{"num_hidden_layers": 13, "hidden_size": 160, "num_attention_heads": 5, "num_key_value_heads": 5, "head_dim": 32, "intermediate_size": 640, "vocab_size": 8192, "hidden_act": "tanh_gelu", "norm": "layernorm", "norm_place": "pre", "norm_eps": 1e-06, "positions": "learned", "qk_norm": false, "attn_scale": 0.177, "bias": "all", "tie_word_embeddings": true, "parallel_block": false, "init": "trunc", "init_std_qkv": 0.0328, "init_std_o": 0.0, "init_std_up": 0.0328, "init_std_down": 0.0, "optimizer": "soap_variant", "learning_rate": 0.00657, "beta1": 0.95, "beta2": 0.95, "weight_decay": 0.0, "lr_head": 0.00853, "max_grad_norm": 2.0, "warmup_steps": 200, "schedule": "wsd", "decay_fraction": 0.693, "decay_shape": "linear", "final_lr_fraction": 0.1, "batch_tokens": 65536, "max_seq_len": 2048, "doc_mask": true, "train_tokens": 179100000, "max_steps": 2733, "dataset": "wikipedia_en"}
Each number is 50 + 10 x the weight over its row's rms, rounded and kept within 0 to 99. Layers, rows and columns count from 0. The size before them is the row's rms in percent of the matrix's.

# up: layer 10 MLP up, 640x160, rms 0.21, rows 355-374, columns 80-159
# down: layer 10 MLP down (transposed), 640x160, rms 0.223, rows 355-374, columns 80-159
up355 104:50 47 67 54 45 51 51 68 54 64 42 47 38 46 58 58 49 33 52 54 56 51 51 42 49 50 59 58 51 39 29 53 76 47 28 61 37 62 51 51 45 41 39 49 46 35 41 60 53 43 52 48 41 45 57 44 39 65 55 50 59 64 44 71 41 48 43 47 37 64 51 41 56 48 42 36 44 42 76 45
down355 107:50 54 42 31 53 41 41 53 53 56 33 59 54 67 52 45 50 59 60 52 54 67 40 48 37 57 43 62 65 52 46 64 60 62 32 45 41 57 52 41 43 48 52 54 52 34 59 54 50 51 48 50 36 39 40 54 38 36 71 42 50 42 70 39 51 48 51 37 47 36 47 23 42 71 53 61 45 38 52 56
up356 107:49 45 39 52 56 59 56 70 51 47 58 63 51 45 34 35 49 54 49 40 57 48 34 63 48 48 55 53 43 58 56 52 51 57 42 32 49 48 50 37 62 41 60 57 46 54 54 42 48 52 54 34 27 51 54 45 59 54 43 48 65 49 55 46 53 68 41 51 47 46 49 45 64 54 41 57 51 62 36 38
down356 106:66 74 40 37 34 49 58 44 56 45 67 38 42 54 53 50 71 50 57 39 50 57 52 30 56 59 53 44 45 41 42 43 55 59 52 70 49 58 55 43 42 49 49 38 51 53 27 49 42 46 41 51 51 58 24 48 56 50 51 51 51 49 27 53 42 45 48 46 50 39 51 45 39 50 53 45 44 38 66 58
up357 097:51 44 26 60 55 52 49 44 47 45 42 49 51 59 52 37 43 52 52 56 30 50 56 43 82 45 66 57 49 46 57 54 55 68 54 54 42 41 51 50 54 40 54 78 45 61 54 60 44 54 58 46 31 33 56 60 55 64 55 40 60 51 50 26 27 49 42 47 63 43 41 50 49 54 48 53 50 38 43 56
down357 092:44 55 51 29 64 55 52 48 37 65 54 53 48 55 75 39 54 62 47 52 62 42 63 39 45 54 55 39 65 43 59 50 67 61 50 40 56 42 40 53 46 53 49 66 50 36 51 50 42 54 53 59 48 17 55 51 58 36 63 48 59 66 76 41 51 55 63 40 49 40 53 42 56 46 48 52 71 27 48 40
up358 105:45 42 35 47 60 52 39 40 52 33 62 44 41 49 23 39 49 55 51 61 65 47 52 50 34 49 48 52 64 39 38 30 54 70 46 45 43 56 63 66 55 57 55 58 43 42 52 48 55 54 53 56 58 43 45 59 61 40 56 45 52 77 53 70 51 61 51 54 60 55 54 47 52 44 56 39 46 66 54 36
down358 107:56 48 68 59 57 45 40 47 43 38 56 48 23 55 34 45 48 61 48 56 54 63 80 28 59 56 41 57 49 63 57 56 58 41 43 55 50 52 58 34 47 39 38 62 38 64 48 50 64 50 50 44 61 61 33 49 55 46 61 51 61 42 56 61 74 52 56 49 61 61 54 27 52 42 47 40 49 46 41 35
up359 103:48 40 50 45 50 71 46 50 44 42 57 38 48 57 52 39 55 65 43 53 42 59 53 58 80 47 39 48 26 39 64 63 42 52 54 53 33 59 43 49 46 64 52 59 39 47 66 59 53 54 26 54 35 52 52 51 50 46 54 43 50 64 48 34 42 63 39 48 55 61 76 47 54 38 53 39 47 63 43 61
down359 103:42 46 37 58 50 48 50 57 41 53 56 54 49 43 49 36 63 59 44 47 46 63 42 58 37 59 38 57 61 50 37 35 44 76 59 50 43 52 40 46 46 44 38 56 30 51 49 55 58 53 40 57 32 54 57 66 43 50 58 63 52 54 40 65 43 52 52 47 47 49 59 51 25 63 53 59 53 35 36 47
up360 097:50 70 52 59 35 53 46 44 54 49 64 67 40 68 44 42 61 58 28 44 41 35 30 44 41 52 52 61 53 55 53 56 29 60 28 57 64 50 49 41 71 43 57 65 44 38 62 54 47 53 39 47 44 59 47 50 58 56 57 35 65 60 31 61 46 57 64 52 43 53 39 63 35 66 57 55 50 48 29 47
down360 098:50 55 45 57 51 52 58 50 55 48 54 44 46 68 58 60 30 36 63 44 48 58 33 36 50 44 53 37 64 67 51 63 38 52 62 50 52 59 48 47 61 40 23 57 51 51 55 48 66 56 61 52 59 39 50 42 40 64 37 58 46 35 45 49 47 65 45 50 30 60 61 38 46 37 46 45 37 42 50 42
up361 093:45 45 51 55 53 41 53 42 47 50 54 53 44 47 53 47 51 52 67 57 49 49 54 45 14 58 63 54 58 69 46 53 47 38 33 40 41 61 41 45 55 43 56 52 68 48 56 36 46 51 64 30 39 50 58 38 49 53 45 54 49 62 51 56 76 36 41 47 41 48 34 48 61 38 44 55 64 47 45 57
down361 093:58 56 62 52 52 34 60 57 52 45 42 55 39 56 36 55 45 34 53 19 41 43 39 39 52 54 56 53 50 39 63 43 59 41 43 74 63 57 45 48 71 58 51 34 47 61 44 43 47 44 51 63 39 64 47 56 56 44 39 45 44 39 59 54 32 59 50 55 37 47 57 29 36 49 37 69 41 59 45 31
up362 105:48 28 55 40 31 55 38 73 43 53 50 52 69 64 45 51 46 52 41 56 61 51 56 45 79 46 45 63 48 48 62 61 64 47 42 54 42 56 39 24 50 43 46 51 65 58 39 36 47 39 53 72 58 61 47 39 54 42 52 37 41 57 58 53 55 63 54 52 65 29 47 69 42 49 45 52 69 54 44 40
down362 103:48 31 45 49 58 59 58 69 49 56 55 45 42 61 61 59 48 38 49 40 67 45 47 51 45 38 68 67 41 64 53 65 56 47 56 42 47 49 26 65 47 46 49 57 60 72 57 64 34 62 54 79 60 49 53 35 51 44 38 61 54 67 55 45 40 51 54 63 67 47 35 45 54 36 42 61 53 45 62 36
up363 098:51 39 42 52 47 40 40 68 32 59 47 68 50 47 60 45 39 39 49 57 54 55 47 32 57 58 36 48 52 56 42 38 48 61 32 50 59 63 56 42 34 44 68 56 42 58 43 40 59 43 56 65 57 49 40 40 59 65 47 50 56 52 38 49 42 38 45 44 45 45 36 48 35 44 49 43 58 51 64 60
down363 095:35 44 52 47 48 52 63 40 32 62 47 38 51 65 64 55 54 72 53 31 54 53 54 67 39 46 57 30 56 54 45 45 64 53 42 46 49 52 56 53 47 41 53 57 32 33 54 59 53 45 31 38 54 53 38 49 32 44 62 49 39 50 59 72 71 40 54 49 60 75 36 55 54 40 52 64 36 35 57 41
up364 094:49 49 51 60 53 26 51 53 52 35 45 62 65 50 51 53 29 60 45 49 21 57 59 52 60 24 20 29 34 65 42 49 55 47 36 58 53 54 64 61 47 49 50 43 42 44 62 55 57 40 43 50 50 55 46 38 55 38 43 49 35 42 50 50 44 49 62 48 50 62 45 78 65 44 54 52 60 55 47 51
down364 097:48 66 41 39 58 59 54 57 39 61 44 59 32 47 69 50 47 60 57 55 49 56 40 55 59 49 62 57 57 48 55 54 42 40 65 61 58 50 56 39 46 70 64 51 35 46 45 56 38 48 57 59 43 48 53 48 35 42 55 40 75 60 57 42 61 64 65 43 51 56 63 43 26 35 52 49 61 48 56 40
up365 093:56 50 55 48 61 48 60 50 50 48 48 56 65 52 54 59 39 50 54 52 55 48 61 45 50 58 48 46 48 58 47 64 44 54 23 56 51 44 53 53 29 46 33 57 25 61 44 60 59 72 67 40 48 68 55 57 46 55 48 70 36 49 62 25 38 26 42 63 71 59 40 42 33 58 60 24 35 33 51 50
down365 090:37 58 50 47 50 53 55 47 64 55 44 53 43 49 70 39 49 54 53 30 63 55 59 51 66 59 32 52 48 62 44 42 60 37 54 59 33 48 55 62 74 36 68 56 60 53 43 48 69 34 47 56 51 64 41 59 51 51 47 29 48 52 49 46 69 57 40 49 49 44 60 45 49 53 43 61 69 55 46 43
up366 106:42 58 49 59 73 38 51 58 56 59 29 60 38 51 33 52 57 45 45 27 39 48 56 45 43 51 39 59 52 46 62 55 62 55 42 54 71 46 57 51 46 48 36 56 44 46 31 43 70 54 47 61 62 63 67 45 54 39 39 61 52 45 71 43 36 55 49 49 43 66 53 60 60 48 61 43 47 44 46 33
down366 114:49 42 51 54 52 53 68 52 64 52 37 49 30 28 65 44 55 57 34 51 51 43 38 37 50 55 50 43 66 40 39 50 48 60 51 48 50 53 63 43 61 55 39 66 54 50 50 59 59 54 57 46 43 50 39 58 44 61 53 51 48 51 43 43 54 28 56 48 64 44 30 75 34 29 53 30 53 43 53 50
up367 092:43 44 58 57 38 48 47 60 75 45 41 30 51 46 49 53 37 52 63 48 56 43 52 42 56 59 61 44 40 31 47 57 44 45 49 56 49 38 53 59 57 36 47 61 53 60 44 34 57 56 62 43 54 43 51 44 58 43 52 56 48 62 54 23 40 31 45 66 52 78 45 50 53 60 42 49 42 43 49 56
down367 101:39 43 65 56 49 46 39 33 37 49 48 36 56 51 39 62 36 46 50 34 48 54 52 57 52 50 50 62 53 47 73 49 42 54 43 46 45 47 33 58 45 51 51 80 47 51 60 43 55 47 57 59 53 43 53 36 36 57 57 68 37 47 63 55 48 72 55 56 43 46 56 56 62 66 38 53 62 39 63 60
up368 112:31 37 41 57 55 47 39 41 26 47 56 58 44 50 42 44 64 60 38 45 56 61 40 55 59 25 51 45 52 55 44 43 59 48 57 36 40 42 63 45 43 52 50 60 48 62 48 68 60 72 63 32 73 72 59 43 54 44 60 46 78 61 54 53 59 55 52 50 34 46 63 52 58 69 54 57 48 54 42 24
down368 118:37 45 61 63 57 54 77 53 54 49 61 51 58 47 44 63 54 56 48 47 50 50 58 46 60 51 39 41 52 47 62 57 51 37 53 40 58 32 54 37 48 37 42 59 52 43 62 67 51 43 50 50 54 55 58 65 45 48 48 63 49 54 60 52 44 53 49 47 58 39 50 49 59 57 48 34 43 58 54 55
up369 107:63 36 60 47 63 72 53 60 48 47 56 45 48 53 46 66 42 37 58 65 42 47 40 38 60 38 49 67 55 44 52 31 44 38 44 47 57 35 48 41 69 63 47 40 53 51 57 26 68 55 51 42 63 59 64 43 59 40 63 45 45 42 43 38 49 46 44 74 37 48 46 41 35 43 55 37 51 52 52 53
down369 106:64 41 41 40 46 57 49 39 37 48 47 60 47 40 55 56 43 76 53 51 67 38 44 43 57 39 47 52 49 55 51 33 45 41 36 43 61 63 22 49 52 61 43 52 49 66 33 47 53 29 58 50 62 45 56 55 47 59 38 49 52 56 53 36 61 44 32 52 69 35 55 40 59 56 46 55 46 59 61 55
up370 099:42 53 31 44 52 48 69 50 63 55 31 40 53 67 31 38 46 46 51 57 52 58 55 49 38 59 43 40 43 47 45 54 48 47 44 68 35 41 47 50 61 50 41 51 27 41 46 46 69 36 49 41 66 63 53 51 50 41 45 69 51 56 37 48 49 53 58 68 66 41 43 61 33 53 53 57 53 36 38 46
down370 095:40 61 49 48 54 52 34 41 50 36 51 65 46 40 57 56 58 49 33 63 54 65 26 44 47 41 37 53 44 47 66 44 69 53 51 51 35 49 41 63 46 51 57 40 49 38 46 58 61 72 54 37 52 49 34 52 62 57 59 52 50 51 66 41 50 54 47 39 50 68 33 52 46 58 47 53 38 55 60 48
up371 095:28 42 38 27 57 48 41 69 46 36 49 50 41 46 50 57 42 63 42 55 33 46 66 39 40 56 60 64 49 47 64 56 36 46 43 45 51 46 65 48 50 55 51 60 56 60 65 47 51 47 67 62 47 49 63 48 24 34 47 49 58 28 36 52 61 48 42 53 50 47 70 71 44 53 53 63 36 52 44 53
down371 088:54 48 58 78 57 58 61 42 39 60 50 55 51 39 56 57 56 50 39 45 64 69 29 59 53 49 48 37 70 48 50 56 58 54 42 78 36 39 55 56 54 57 60 65 41 43 50 55 33 46 51 51 55 42 57 48 66 64 51 48 53 65 32 44 33 60 48 55 50 51 48 57 52 55 69 62 35 69 58 35
up372 096:66 44 41 47 54 54 49 43 54 33 51 48 35 54 49 41 42 46 58 37 65 45 38 25 57 60 42 54 59 48 74 57 51 39 41 35 63 54 47 49 70 47 47 60 48 57 62 51 58 25 48 32 46 49 53 27 43 50 49 54 48 60 39 60 56 58 37 60 44 75 55 51 68 45 26 50 52 34 44 34
down372 096:52 44 58 69 53 61 39 32 43 39 29 50 62 27 49 40 47 50 59 67 36 64 63 58 53 33 43 48 41 58 39 51 42 57 61 53 50 45 36 61 51 41 62 37 46 42 40 49 40 51 66 39 36 64 53 53 69 69 66 71 65 45 69 54 58 52 40 51 43 33 49 49 57 51 72 45 55 39 45 53
up373 099:54 46 48 55 58 40 60 51 43 54 47 56 56 39 45 58 38 60 69 46 47 65 42 40 58 38 44 50 68 45 71 42 45 44 78 54 46 47 58 47 66 52 39 60 45 49 66 74 49 46 46 50 45 36 55 48 55 53 53 64 41 58 67 43 59 57 49 46 50 51 56 45 53 51 43 40 53 34 39 32
down373 099:52 58 68 62 32 48 36 48 47 39 43 52 62 70 62 37 62 39 51 44 52 52 52 40 37 60 42 48 30 54 49 47 49 62 40 56 57 39 41 60 47 62 51 40 60 54 52 49 41 42 51 56 34 65 62 40 35 68 51 53 62 40 40 50 70 53 38 47 43 45 56 56 52 26 61 64 37 49 52 74
up374 108:57 51 31 61 58 51 61 47 55 40 55 60 59 60 45 62 43 36 57 49 53 64 59 61 61 56 64 49 39 53 48 43 46 48 65 61 46 56 62 59 53 52 58 55 41 56 47 55 44 46 65 56 37 74 57 51 45 43 53 58 37 47 28 48 26 50 45 26 33 60 66 41 54 38 58 45 53 48 46 57
down374 100:59 48 52 57 48 46 54 37 55 67 34 68 49 44 57 64 69 56 49 63 48 53 37 45 46 58 49 49 44 43 55 48 49 50 38 55 74 53 42 42 56 61 59 50 54 48 42 46 50 47 33 58 35 44 56 51 60 45 65 42 54 52 54 46 40 55 45 43 40 61 50 68 46 43 41 39 65 52 60 45